config = dict(
    tie_word_embeddings=False,
    init_std_up=0.0442,
    optimizer='adamw',
    beta2=0.99,
    max_grad_norm=1.0,
    batch_tokens=[8192, 16384, 32768],
)
Each number is 128 + 24 x the weight over its row's rms, rounded and kept within 0 to 255. Layers, rows and columns count from 0. Numbers have three digits each. The size before them is the row's rms in percent of the matrix's.

# up: layer 5 MLP up, 320x128, rms 0.18, rows 87-206, columns 96-127
# down: layer 5 MLP down (transposed), 320x128, rms 0.178, rows 87-206, columns 96-127
# gate: layer 5 MLP gate, 320x128, rms 0.188, rows 88-207, columns 96-127
up87 099:127104137136117184083110126121157124134115131133133148108121102146075140114119089134160139144127
down87 098:157131129110116112127133135092085106128108148123121187146109123144136144154164128116146116157098
gate88 101:128156136144123066092125149103148115126118119137115151135129109128133143116097141133114116079155
up88 100:138104139142133129115114156119129139132119125099106097131158098115108137139174091127157112156137
down88 098:137128153153146098157133099116135087111103092174142074100133142134115162126145142143153139120102
gate89 106:125128116117131099149137149108134113100124101177099117137131072127149112129133146129119151096173
up89 102:113132115116151113131122169096157174133161077094157127099150154106069121098124106133161133111120
down89 101:117124087122124116130156092136159145127097182090111118124111132084124147128121113111132143147134
gate90 093:154093122117113163168156111106089106105118112119134139152133075138118145137131127122114118140165
up90 093:139140106168114132131128105128163169112095128130134146092108126091125164143131097114105120087148
down90 092:140144135125103162144117113106136123139127172150156141112145150110144116114134104098117083152100
gate91 104:142154187102108080119176165160109117136125089147151106124145142170170116109122142082089186134137
up91 099:107155143168165104122166133126136088133134102118120129123108147118108137125124148077133156152150
down91 101:103163099080128111163113121134130130128112165149143111103134095105136154108113104116147089146162
gate92 096:133124118109124130121139112106192112103146106120108126133096133123124113121115148089137165137141
up92 100:112126092156164128115097138086155155100130136146115136143143118164136114144180171114112141141124
down92 100:155086162141130143168144107149090151114135153110075134113136122136093129141121124102097126140151
gate93 107:091153157155102122091150075134136130142142104145131092103111182132124159104170123144118123129157
up93 100:165102166118151094101126147114120147173119138160139106168145128163138136127068136130096125094124
down93 102:143088130130116101163116155133123143125122091157143145146088096122157105096111105167123142124148
gate94 090:110158142133108134128132124128109167112158142085114117110167107137165141155161112159125139120151
up94 097:076101159076124110102148139097121121157158118131112122100115143117100116139153178127115117110125
down94 096:157146128136146147143119158107121151130148121178130076149127120139143109105137121165125157150146
gate95 099:083140103118091124136166148158151144089143068118107109172168134113173123146127111130154125113158
up95 096:107206133091141140129179139162117088135078106117115141121147104130167129112096138130146129108108
down95 097:128109133127119133126114140091154114127083139147158146153127124137123106136105151142104152126135
gate96 089:111108110111128143145141111136101124121108119087144140109143111165156129139126114148161112142133
up96 092:145099135098110196145137140115069118142130142119142126117121109148152091137152098126110100177098
down96 098:115151100122132146138144116134196157119093211111142125124103119127145129098150121131097089130093
gate97 093:091104084123141111100157133094128129075160149107127127088154119132198140116132141128101161124147
up97 092:096095114101149117124152108089092119106135111122166121119183142118137099127142120084088085105109
down97 098:126096156118127131177103121100100102141105124131137148146114152150143157110128143108108152145131
gate98 098:141169164116114132095161147197128151139181156160104085100175154149129115129133099167129137100167
up98 097:142146156091096122148141090108092134102086108134145154123137133124124134109125158125118112106127
down98 097:140115123122086119136106137165144138169103099168134079123146112113123120155107114142160136146164
gate99 104:134178130104161135145128121127140118102148123116081104163175059064116123126137104099145154118130
up99 091:153081150153138144094194160079140146145115150127117162116125116150162159113134146137112197109145
down99 094:122098091137127109119105123135154177100144112127142185086101129112199151149114119151155138156144
gate100 108:108109111096114142144152134137142154121161112154106100116106152174165117148137100134108154128120
up100 100:107128117120154136124130104107128135123124133157125127163173157146101122047164097092136140147157
down100 098:122112139128108139118100157109113139135138119176106126120138095090099124116095099149106134129153
gate101 101:135143102139081114102115116112140144075147135126100120112116135155131109110108144124090139146119
up101 099:121135108130099115087115133081122151092153129128150132135136122141163113122117170122090123134149
down101 098:129117100133114120114128163111120152134154147150145145162075124126109135168105117143113110084126
gate102 105:100111128149161133066132131127138096132128144128077147082131084131137167115116106135120138161148
up102 106:145119151106144164171161141131155125099132136144122089107146130135153103133156109145097118130137
down102 107:082134129107107134078111132123138161128100108131139156108138135137115161168089121144090141119157
gate103 091:142160136114097139122131111182115140096153095111109112158111099103171125097130110123126139172113
up103 091:132132136131091128123140098121107130140136095136128099186145095073137111086141094075103123170095
down103 092:167123145073139112156147142105109116178151173128148111154182073145088095124145165115107108123143
gate104 107:129137102106143137141115143151124096126110095121128125125114119121170136110148113090133143141147
up104 104:120097123150118101116127142152133123133140103145102144160166167101125167134112147134156111116106
down104 103:108137080115112127100164129129130137135116176112086135149137110161132154123138181156156122137090
gate105 091:121135172127099129131106157121119061124161090122120149095123131123127142104136142127088135127133
up105 087:138123148118132139111104153148159137151130081127129123117111132140125108076119088185106128099090
down105 082:127117099115082131137150185123143124100104150147118096107097143123138135141149099134096063161098
gate106 107:088175146110141072086125129150113128150176112145097092113115127110131163164141137138163141129122
up106 106:136120143122156137166108140089138117132158154095113153137119115106111158114125089162091133074127
down106 104:127075128125133126148126152157129136153096104135132068123087146135126152102133121110096165107110
gate107 098:124105142147109129151113106141154113082157142142107128105182147145149109122144100127134130111123
up107 095:095133158153091124119150104158120114126136091118108148097134126092075145076163063158147143149115
down107 096:134140119111120082112137103142151109112115160108130147133104142166128120172143169121176141125133
gate108 099:136112154148140110135135131114116131100102110110104126094164100122103100106101084110099155160115
up108 097:133126142138143132101123161183149142147124116124106088132123105130147094109140141122106118096100
down108 099:099139142169084106123161171134142100083089093173110107126075114098130148147086136118146164153129
gate109 097:114130121109070134112134110131142122093137131133094151145153121115129136145100135131121136119153
up109 092:113142091126134089124146099161172123113157120128148111073088103116148092111188112140166134128112
down109 094:127108066081116141150106143195094148101164128116121092132099101089110139111134122107158139133172
gate110 103:159166123087130129141074104138163148129112130087137154129116096125117123149161116124110152144157
up110 103:097103162111111097125129092139178131146127094111169140085103146163111113124122111151127149144128
down110 105:126147108129191127126116153161120104146109160112100114092130119077118090134107150118100153127108
gate111 096:142120123094119133146133142199140153107136065159140118126085134140137072149149129138140114091128
up111 101:125122133108122146104108123136120150112117134129165114120138068131141091107179097153171125097115
down111 101:093146106134103128117108161119140128130106145182111089101148102069111162112125112123066120133117
gate112 110:128135161147149124140143104126160116151128082196131117133081116122120084145137132121150141125136
up112 110:150125109136129092143158132132147137145097105123138110110139114070124122120084086161135134154164
down112 111:146156150094177153081191140147142157079129180127128114099128153155141126120123112119114139099121
gate113 109:118153130165122154122149146133119183119134103116100165126130090126140108099081164130125138112131
up113 109:135126087131136113133104091140105151092131136084115145134128115142132122104134183107178112121152
down113 110:104141158121168112123125124133145138176156095104153117113146129165088083119158138117152145152113
gate114 099:094166113126128096165183096131169152045098125090135177125118135110135138124134133130157141147113
up114 099:106111145104130084149166146131131119119148110146148121155184115147114150116105138143131198127104
down114 102:126135149105103143155137161126144154134107124137138124131134135117101153104127123126124127150083
gate115 095:142121139111125126131118101133172082141169142150124072079130148135135147091117084131130094100149
up115 085:107136124135153124113144124149150146115105126116111111169124135097143104135099148152112147108108
down115 090:116126125165122137118146148148133131096140110083145131109150082109114100093148117128170186148155
gate116 096:140105151132112107110150096171107145102128123112152098114117098135130118119139175145114147106164
up116 096:147134084098092122125141109129166139112126098120115130127087070125129106128073126188152113148125
down116 099:151149111138120115129115168178149095139146100145097141127142125145084103099104123079156116138125
gate117 102:103137137075150093175110178153142132109112124124152112120120130112159082147125166124121125122141
up117 102:119142119177110105097171153154120147130107088138112120173106100134132107160113194140152118145075
down117 103:106143128108139119115122127170131162106101102113169131137155104160047122142158124118104139139150
gate118 090:114159129142063161117121134175135136119123097143076110126135095108144151121090133106111130100114
up118 093:131094116128182113159143137084127128119168154109156138132127153118105108125177089103114137098121
down118 091:098151129098123172115116102150142113095121146137198148143101072118142119132148088120139167134141
gate119 097:136141124148176115093161135077185108104129121106120130135163123136145083099144118141119142145093
up119 104:132101093107079142148145134115135149087125125099121157146116134117114168165105092137096170109129
down119 108:131121115133138115130130144113137150121184093185127142117115155135140148123116142110130120129108
gate120 099:145090124091150097129121120170168156089140123163142102142116117130144123085130110158163124141183
up120 098:111107153096166069154090167137130130135114164146166084126140130074127103122171110133136118101158
down120 100:090165139113092159172138104092130084145154111146132123109144194112101135171111105116144084085144
gate121 096:125147138120122075122131112157179121051134079104136093114083133096136149123145139123145162124156
up121 087:121144150126095104117115122126114121118126112122129099142087142127120114080135135101156137129128
down121 094:122157177136116102120120124119125103110083161132132123131115147152103155107128137092140120119147
gate122 107:134123153131160132089159132136135137141134122130096145167144138163147122108092081128131141154155
up122 111:126139145100158103103119130094140144161106155115112137144123138118123109130107151113116117137069
down122 107:152118155096133069147139135136103139132103188128115163157140143139116103102137120128117144127093
gate123 102:134093136093149124123116151123169098135142109180131153161158109119125139145163157180121163140147
up123 111:131099161118139135138100142155156131151124126150151131131133087121086144114083147147095057126172
down123 111:113141107144144122148130075113087116172098159148105172122142145167134142128100092130152190096104
gate124 113:137145141152135085119124118156096107109131121129106148132179134135138140118140125113164145086163
up124 110:173125125092155127110132136096106150074115097123148123129137106130137145067112067130128158164114
down124 110:137110143110115126147156161138059147155116160135086161143116110118119122124099120142109101126133
gate125 098:119137123140142125112149137143144114141132146129104136086144108120142109137098101116089153153096
up125 101:078118145155172132117070146113160181120153147100132140149131112119132139148112124106136132165119
down125 101:088137133159163076177114117112154126116143148131150147150102131110099123123144128111117145158095
gate126 102:144144120134166114063164154143199173112139087126130124120126135126141124110156139117172108153099
up126 105:121117106085136158097128167103107133120119159146132154152129129124094141178133117144129138131130
down126 105:086157115133126118113100174124122119081136162126162136097133152136122142129106157096129152149119
gate127 098:133121157135122119127135145146104140112089121172096135147102128124126162154154117156130088094129
up127 103:076123125097089171132136123140162156112168151129143113145140100122181123114159134134097139159141
down127 104:144139165153153143120099080106111162139138154180119105132110113095102132154116138135161141111140
gate128 102:119119149132172130102127166133119118128105129089101136128139126185142166126152140168155141129142
up128 095:096101148139143153141139144109102118146120157068141124149143128199127137133148119122144109121149
down128 098:123113099088098151116165117146147173149174145152124097129132155098116117106127084100177099121112
gate129 097:094138160119136165135114155172101085128144121098105137124157105159147168133086146120104133131108
up129 100:124094108130155115098159131043137153147130140092116160118133084150143126108125103107114134143101
down129 100:132123110088133154094119137127139107125116136128084115133140100144123144139139125080192165142128
gate130 103:080163108143119132147121135122129119128171134118073120148132151160151148135116115164146103141103
up130 100:094099132069138162150111073104128130141142174132123079119107108163117113114143145138106117132149
down130 095:112110127170145120105163145149096161131128151138117122142152150129133115086132095121124135118115
gate131 099:118141108061115103127137091125116129096158114140124088099107120144125087124115115165103134095146
up131 096:144172143167146127138154135098107111123135136106119167130106124122110145135119138059141125117151
down131 099:128152144073143098138167095135108126105131174116124114110129118169119130107144123137124138102158
gate132 107:094167137101082134090126127158098116130136129120089110116078104111134131098111093164090135124163
up132 107:136162076146069150131069137106113121111161114108076129153148092125166164128113183109141108132109
down132 104:144118128147134165148125155137137127158135149138129115096115128134077116109098120129118158151045
gate133 100:143144157166100098135144105150151153089138099162163122098099136134133112131097104112109153092102
up133 098:095114106104124172133134126183090133137137138118048136114166127143122101158143119154108168115185
down133 099:120117134136100148120101101167119125131091136129128118122129140103173153141160131151107080157146
gate134 105:103103134127079114069147153150146105115141149161139094114167101110134131156161157117119119116121
up134 105:147176107120125112176136154138204081119096156119110150166144055133116151121096118119126143124109
down134 108:115118147076142126124167087096096214138140152138132128129124132164126142107159123124140125114133
gate135 109:150110104174102084142120163163134116109121125136114167133126127126122133121070111142137207091174
up135 106:126165117141127160164110144135132133114128147103136124143124133141137097114157143116147162160186
down135 106:114129057138135104127148117125106093184097188149080116115141091133133065161109145098123116114115
gate136 106:122134082147142103163093133113122113062107115132124153163135104112179117095141128084127136178158
up136 106:113167138111086158119124116144130118126153132102129086120135141167101136138135106143124091105137
down136 104:104129122162162184083101091132152171136136140139119161137137110162178138179083136115098174124125
gate137 108:136119147076115108132143129106147123123155113117118109108134102138149134148111115102196154133101
up137 108:121159140158115134120139137132071181140139117150115065102133080121165145111123106127108114123121
down137 112:162138159135079077144139082116110079124149102110116148104119098124164125147108145104148106162158
gate138 106:123150186134127158119149150170128133155124121178107108110153165152130121105047160102100129136102
up138 096:081152129155140137159199135159151158080092128123120117109170141136181094139159117118132113141117
down138 100:159137134104087142111090120141131107138141107124092124100133145135126166159149093108125117106126
gate139 102:105113144144116161109172093153138085130094117181120129123139109120103156167065114115154138118132
up139 096:144142131133074112123150126148143101072130134093146172147168126143108094132110161094096129127136
down139 097:122106110135129125130134085123144089160133100132116077098167076107109149110114085107141107185154
gate140 107:107161121113108157141124124156105153029136119129136196144156071111141168132141122114108138155160
up140 102:095183117092114181143068128112129146124121111117100112125107117145133102136170164113153135130114
down140 102:133089149094105129104177140135106164147134115113153148129097148175114136128133135163133169110072
gate141 097:129139133148090121083120143102129088124146139119102086146128157118177127108129077157116143140117
up141 105:139105088140148094128147123098113114152106113150153145097118120195124135104137103164136128098113
down141 106:137134181155127155112068101154130148127101165118069107139148120101127105164181109139100091122161
gate142 105:116115115152126110123110108116152140108120115146123158140201122135129148180100116139136131148151
up142 114:106116110141139141109150170135172123111133172111124118132105132174127117091148162110114143096134
down142 110:142081122160153163081113134110120141138111117088169110107086143138138134092096130155122170112139
gate143 104:148140139113162115103123105126115095118153116166125088112139106134174135101173122121132137144151
up143 104:136130113108113140133134164156144122141072148129128144130102129073086091137114155114087157127150
down143 103:152176152095164172149156142096106165109127089122121128137146134144148124154152158113122122115115
gate144 105:110092137110117118189126116143158128110149085166094115081088160142142126145154078129148118124157
up144 106:162101132120093125126133159115105093145150120139111084083104119124140125175142151156108117120089
down144 106:134127147113183114127126129136094113128141182109107139172112164155116144137077169101160118154152
gate145 099:146101132112148123128157135103200131125143105142151143122165103119135159157120159162130125140110
up145 104:122141131106128113125103098126135179158086120196126103087165120083137114137148114151124089153128
down145 102:179115131151152141130136095152127121148085123133153179124150102121106145141128161105105123180180
gate146 093:083140125167171112139130088121075147120152112172127144133120140158112164099131146130106135118128
up146 095:130137120122170119124130094086092101132127131099133186178102121139125136140155086115101118121140
down146 100:145143121085144124093148109129140113117108122104107149103100098105121172134132120116140157168126
gate147 099:134122154114155154150127153142162127116138138150125106128100110140141112141159144102138113156150
up147 097:127131118155107162125146137109080124134129138118157154129151127126096112129117137143129125141139
down147 102:151113138140091119157141115125153118107170157119127137108121146182139104168128094155139158145156
gate148 100:127142131133170126114119086173121167106142122112101127139133101130115134098117112147153169094106
up148 104:117114113138164145168177089155124122135130142127129193172158132166128144162136128103150136167161
down148 103:164136106140168115110164140075113146115119137126134100162100157135140127129092109138108128093094
gate149 098:145080099140133139156137096140124151113124082133102159160122127148149099113127105156154115136128
up149 098:128118128101124090135121129125155166125165147133134130148133127152167140116094165129123129124119
down149 098:156189113116146151113132127117140118128151112110110091089087103089139131145105105109141147101136
gate150 097:116092091112132148120121099110124120129157107103135135128136126108121187160148118166106131161151
up150 096:086129137099140109146156121126106129136143116076145102140112086116103154094096176122116129107123
down150 100:139094148151118092098180079066112153173115099114099133140129108133105163111138112154126126092141
gate151 093:132129128123116110085186131151104127111118122158144112155192096148150108123103155105129121118159
up151 091:094121109146135121130128094122087141097130125189063139120125100119142161183114150084124116140126
down151 093:158136131162141102131116124139128087113139106143118144098108144140159159129154144118128155115112
gate152 102:137130095144101115114185114145118125114132122100099126096120108174187106116102137137135139087168
up152 104:146123109111136141117124111127126115133161114119111145157112124098137107107168125047154134106167
down152 105:125064116130111160113148080147188145114149145165195175145143154109115136154112116106170100131172
gate153 098:117089090146154181141167096115134161137127085098118153111126104153126129142114110150148136094164
up153 103:144131161124135112089120120136152133090148137141147129086144109164155155130110115112156118136148
down153 105:155147164145123169111096115129119145185099101119121139159133150111139113103120090122142135138099
gate154 096:112126138097129152159153088133096176087129131157096127134115136134158176131055094107148170146171
up154 091:102144078123144163128106089177130140176099132122165138091119143177112142184124142135151109121075
down154 091:120141144130117140112108153122099124098149039107124160119124152118142149127106133122147145114153
gate155 083:111166164095146089108149127115131147126137112114124194143119143128151119083164105148147152124123
up155 084:110175170139139133111165111085097144165130080100122124105123160139136132109109137162150094091112
down155 092:119123132109127134139100112092135122148139141112132126130113132134121134137148131118111173101117
gate156 091:124149166141116118136146113142131102096145133127137181148101070115162168144144155090152105098139
up156 084:123142129147147076121103112114091172122129134137144106142174081148115174145133110159109141172143
down156 090:089108174142180133113117121133088079110137104151129121113131114122105134125096135140136167176178
gate157 101:134177118140052133131096091126126149090091106123139120140105076117145170131102140165132157162103
up157 098:151091117178157161111136127069143150091143130111116087143154116130128109088167125115131086116116
down157 096:134092132091160134138136171126139127169101114115140151149099145143175114148106127152138119111128
gate158 109:147113104136109108129161125154148126131149135124125091063183172155111128133101139108117161113130
up158 100:108128096137101139185127145141117118123151102131116134152135108154176128109138138129111098084113
down158 099:103146147151115100075144115061148139145114122103110123138106147172123099120170136159143103098140
gate159 095:071102139131104143127130137138140075077145156108126099112116122134146110114154119102136138102136
up159 089:123134109105140153157144156113141136176137110095119130100116154141124159154085110194121129154138
down159 093:149140125113082150141113168152133087135155133093119146105133130126143084169129137203107153103131
gate160 098:102118127109165155133145122117135149137055124139106132123078120130163149143133139119153102167137
up160 107:155103194137123121062155147134134133133159147138142102134131134150111173092131181123110140117170
down160 099:099112076156116136102173107119123150131140138170131172126102118167137087119098186173159170122137
gate161 104:088112189125132142139106142162131167123139129164104140126143150128150159161091110097170148126150
up161 101:092140139105109132148133140134119133102137126104129146100124155157140153141148138055131121152162
down161 103:100104114116081178130126132123124123147146108171161163118132147116125137141129166123175139169128
gate162 101:104139090099153128142167143125144134092182125089098090122132107137163150112136151157106137117152
up162 098:124175138128121144102156131134152084177156146120135145127105138128146099146135106149092131118120
down162 097:140096129137108131150113128137152160142146107140160151143130093131103125143150157148097137167131
gate163 107:105153089175160108116131131153124085139097101123108118094140072153148096111125122153128135101098
up163 103:103176084117166144165128061165115121133160155144085081102122126125135136145124112108142143088170
down163 103:109137143149122068142105128086095124128169157095096138132129142138096095122128142115149102127113
gate164 108:103134089099117110119094125171161139117143124109059137125107091113140141084139100137147119080147
up164 101:073075152109101135128169134159117153124152138137138101128097110131131128089180102132125058113127
down164 103:124127139132122167088145128127119107120140123109174169134104103137135198123130136134149100135098
gate165 091:130085145124136110109139089129140105125127080136111104156099120115177128143104168142102122135105
up165 088:131161121138116164109133167133121085104140144117136159111098129177147119140132109109189107131128
down165 085:134154108129106124120117133165121125129119094144074121105120111152154105153125158149140178137134
gate166 095:143167113145120132075117145158136105144155126156137115116147129110151102128114115117133119109122
up166 096:104132134087148135085132109119111078171126136113088100122119148107090097163128138142152111146118
down166 100:122147130154138143131085158121120116173152144141109140131135123116113130132113111131152136157099
gate167 105:128159136099146158137153114116137131091117103143134116151134084135143108112135108165124156111149
up167 105:129139111157102107114135185148086174120153125122090129161130129130153116102132210132129152107147
down167 107:137109113141133162130090132101145117103132088136143130110141112124128149130128121104136160161104
gate168 093:110165142141140146134162130176131125126124140112115122157124169104147110161141128174121130116215
up168 098:091113079157071121104113148101109140162146142162111129109161141128097127114094098089130180139109
down168 096:087143118136146109141132104137093126124128097133104155099152125140166138123102092105165139130118
gate169 104:180161122139112153095143128129167099106167115102127116113090122142153106096137105172129155118137
up169 104:128123126125177099135078171127112133123115159149116142155133127134106148139132108132113177100099
down169 107:113124138101142110110076118125118116133081104130131088079102115138124157134155128099124120139140
gate170 098:092160152109107159164136105159104104117131142125108147111088111144143117147114099080066182112156
up170 103:110116156107133132130098169099087108120139119140083103167163170098147163117153116136097146123118
down170 102:132113143125132117145097111123129130119131103110148134133085147158171137159106118104100096107089
gate171 103:147112113122135129158135147120122160116155116123112141140159119153143063147117106095098166113163
up171 102:113107106168131118154130159138143120119179144129138174127105123089094144140110130085138111148160
down171 103:115113091103138139117127147125149113152181184099127131178123094162127141145163122084144106098089
gate172 088:083066171114136148119123128143094121100150147119123113121098109121145128136138109140111172122134
up172 088:118168114172103095125122123147153148143125089119133135108140139139127177126105119160170125119136
down172 092:139132111167118104094111130131129115105154109116093116126143131144142143147130115092151124099126
gate173 091:104153163108124095139127123195156110103115138152120106105117117098143165145126108141114116143118
up173 091:186140117121131116124113116129112146157135109101133173158104147130138145143150140120164140128107
down173 096:154125124140134099146093109142129133146191040137114135129106103125146134108149163143190123168129
gate174 098:083159138164150132118132157145136133125120132136124139123116106104155160191077139125177117134160
up174 088:086124140108154153125140125109154082120121151151149161135142088123106127167139117120126106105107
down174 091:159125136121155119105116111101127163139105136165103092111120133139092099087176161106137125158110
gate175 086:153165144130137127138145154170151127161165144108131170096080142133135119105126127145096126124147
up175 092:172136173145158125085128148108101149117106123154112158142081129115135124118110097121149145109123
down175 095:110144167150124157108145117119098168109108103142060096142132128162123111118141152099120112117106
gate176 097:128109119172121088127104102130106110132089095107130082122128127190133125115116115160157117136119
up176 099:084113132147136074139143125132164122156071132145145158123080120136105062112160110129086144144145
down176 098:125138124104140134150120152134114119098098138167090092124098109111151120072136154110160165109137
gate177 095:135102119119123179127134107152119099104155132138084126131060158151103117138145139120063152177121
up177 101:133127141119145102087150169140121119123139150144148098101113130150105125145154077110095139098126
down177 104:122152154109119134153139116159132168142153223160130080107127132133122111110162112117131076109177
gate178 101:114103179125122100095137131123124107091148119176106156087093133144133158101124142171125144157137
up178 100:146152124099138123150130137144149101113136125153143128165137136108138088121153127142156137170086
down178 104:189103109148114167085122127121117094127120131104135188140128130096120128159110133130129163117094
gate179 104:151110139133138165150116127145140148109109126139094121096156147146103118156123147190141112111158
up179 102:119144100151159118128140118070130115139157123146135134122137154126134125167172117116178140147105
down179 103:154111151127153136156134169093135094084139139156109113186140144120136094129115175136135113126143
gate180 108:117142128129111108124151121137128178151189112115122143086125144144144161136102106178078172129090
up180 105:113103139089141161118100132153132125154126110143104145147084125112094116164140095110165111132158
down180 105:137108114142164161164104097110096125101116196123141129112097153145114133149142100138120157127137
gate181 094:116161134094126118128105111136116119156136131089153090150145152111161122116143145122099131053134
up181 097:154100104126103136146167116104110099141069111145147129104148139154082073117118137122131086161100
down181 095:077118132146126139113104133117123136118154142137093146149097148145140121111100148159103154107182
gate182 105:102136179117101123170155111172153143147127117127144105104122113089150155107131144171119157131141
up182 107:133118115053143109141142145138110138139143090154127139124102137113099126155110109129109111097134
down182 107:081146116138120126134130151115131103160105108110141149143089147144131135161150143134129141092142
gate183 101:101166116151110178113126168182138141110124111094077126139096131165158103098104181117123145111139
up183 101:062140139165165142088115127126139153111133161123110111115121148097128111076131130131147084113174
down183 098:135111135096112169180151144123110081156090092135121126111127108149130167120155113101138141165081
gate184 095:136113100122140126117157123169111132116097133117125131149113162186123144117088131176129157109110
up184 089:169144124121104134123168121113128121141144138116125150138119147141179115122117112186143138126117
down184 088:164125123104098131117103141116127128139076209090110180127129125116139125182117124122131086113144
gate185 105:088126156158124132136113164168101145132161085131103160142104112102108113149089131121137143114100
up185 112:141138159152150136121149212146124169119098089128103141154104083102138137137143120142163132116153
down185 102:111126112145106132144112140122121119120130087125128127135105139099124137144091161143121114162119
gate186 097:136107156111111150139134124132110164102153119135134169129132097132131108112117117134121157145112
up186 104:124124124148149110133100111128136093116107127142113132129152104169124105110172137117132114157156
down186 105:122144097163137166145113140156166072093098143136122135100112084104132203133120130134146093134152
gate187 097:147133111098110112159130097130137112076117162122124104107136083119120130141106091146132135131149
up187 094:116153101153118144130115115155140158132146112101137189162139132099125120126141150095137139113138
down187 097:124120124117109101107133107101095114095133106107150099119160119109126122114119086135140139101151
gate188 093:130141156111108149106125131136144101121093142145132144126138106134157093169142127103117130140095
up188 102:121111131103129148129137192154167087153125118089155136080125154100132113151146179117134114117148
down188 101:115136122091143144094137143107125110127089176178100128129131160108141126131130139103126087155131
gate189 107:125133147141148119185106119140127109118186129090126133116087124110113131138149100123099184135161
up189 099:157107153156155132175160150128159141111175109089139147109141118111118171132108119137117123171153
down189 097:115120147139116131166150129079134120120124125063144130159114151158138136139139176112126165107116
gate190 095:110135132158158086118143152143162135111133103073123120119116120122160141102113085108119147124115
up190 094:094112155129127128107102129137132138104163097091121131125096142121173155137129123112140115170087
down190 093:143144089143196078127165096114153158131116144139129145100096164129087118125121095110148114110107
gate191 107:143102120152141126117145143102113151114132107133155146161116146156143096091095137190133153132151
up191 105:160119088132121144154147153168135152131100118146146124125122132131104069108091115177123096135131
down191 100:133151094123135173169064082117118093177129158104148138092141144126131123154105146127138133130122
gate192 103:113129132095148110112142104109112180095094071147125151152143108150129149154117130128133113130127
up192 102:095134133106130136138112105140131205148101075122108134141124127107115117172101132112116130122139
down192 105:114153170127100123110123110114108093126140126126144144113165101135140133118146125096096090156131
gate193 098:110155141150130138121123087105176125153095082068119131137153106132117140141078163125110124157134
up193 102:149087122120103138136132106143089154106150112129140120144185152129136158134105094126173133125145
down193 102:125160124150127122133163118130150128094151175132177147132133138152158153151123154151102113140134
gate194 108:131147121147136118085147058160108123134152061132100100121124103132161124136158124153111163100101
up194 102:162119114115116165131118140143131098153122098132115157129133115107130160149129052104138108107126
down194 103:133109090092103116092098137126100177137131116118139158117134099109105108104153137120130118142093
gate195 092:115171100132156102112137154099116127113119135151079117118127079148179118140161142145090143139105
up195 101:157128198125121150097088123127125112148077089165078096122128101153124126134146106183138115118117
down195 099:149121127131104150108123147114110117184117175161124137153117140147172108165167146145101120147140
gate196 088:150131157072129125132148133150175139128173124149105091090110119086131127161120154118141190126131
up196 093:110096143116110172125143129115170147098125122168098104095109102120140147132113154113127141131133
down196 095:092150151096127142135138153139097116107136176150110086109108121125109156111093126113123118158128
gate197 093:125094147109121144103135121138093117147136077189134144123103092146094170094141097157165112081127
up197 097:162107091200162111155147119127136132085101148159102105129174151112139103132119123156105127090158
down197 092:147122157130087125140117134118126130137129111135131138146076122151128132138147142115173073132129
gate198 099:128150143106106105130105124161130149065160145144112119121143129152156147118152117136158152219147
up198 096:142086122140144123129145118141116126127122148127146100103112100123140089135113171132089138105126
down198 099:098126107130102136162156124139158078116128091138118139153122152117123159123126082181138126108145
gate199 092:148147109111133143141146164123106173096137119121161173108163155123152125117110120142133133137121
up199 097:091137119089148130146087091118110144138158156157148129084143131156126109138163132081163114130151
down199 099:141128094102131157133113104114123109094134125143179158143129129097114111119119137133113072122127
gate200 100:087133095124100130125088108140142122120158105096135150126119120121126153133116109124126163178175
up200 107:134156118121120105157135122139086159117137106136103139124158121137113140138102109148118129142130
down200 099:113133136089137124161115123124142133147147114140098117107116148125134137150117170103127147095124
gate201 102:126106110111138125114110167101122178101125119126120110136166156175145119119130122126137158159114
up201 102:124159145155116096158110110134141109161113108130143137115114148067098110134127124104118082123093
down201 093:157125144128126144133101106164069143125135129156149183135132123168136123169135136115138137130119
gate202 100:171174096144136093141132139146173127099153141119155152117159142113093136105171114127143168128147
up202 106:148117140171121149133142111128104126134114143122110136128140123133121118125072096135062140136112
down202 104:100121097129121148178150116136125085103125190113088116089103089167172100135138119117166085142116
gate203 101:133151159142110110118112135159138111109139138125134121141159132134178155167108122128123145117114
up203 104:127130147151111161130142117103170118123073138122116090087108109147118116124144104144155127152151
down203 104:136109114151106103144153153137130153146111103112120144115107111116115117152125105107127171157135
gate204 098:122164144161140160088107116160151123112143138121081110151153098180127119152065131127171134162086
up204 100:144168172132127166161114133113105105092150141127097101118164114142172132122118086094121179142118
down204 098:163118105148166145078141143134107108111093158101145133104139126095128148104123139136100102136159
gate205 105:120154172094130097107136114103157116118082108163067109103142123126152186139104125110127163109137
up205 108:138134116162125097120160149173152137105114126128091111135118136130141130073124096160121149106140
down205 105:137142190110106101121128109118134118129126107189114167121111113131135160097105111125139137145120
gate206 096:132143119101159120131106149115135177164106129161097131145156123096116144123141146129159100106146
up206 096:076138172140140139103148088107157117131064096116096110114141122157105129121142120118137140168137
down206 097:134126094106151159124125140109147133132106150161131106123120151139118117094137140145127123128101
gate207 098:119142109143152171079161064153130162119092140115129118115121111137132105105142105114131128120121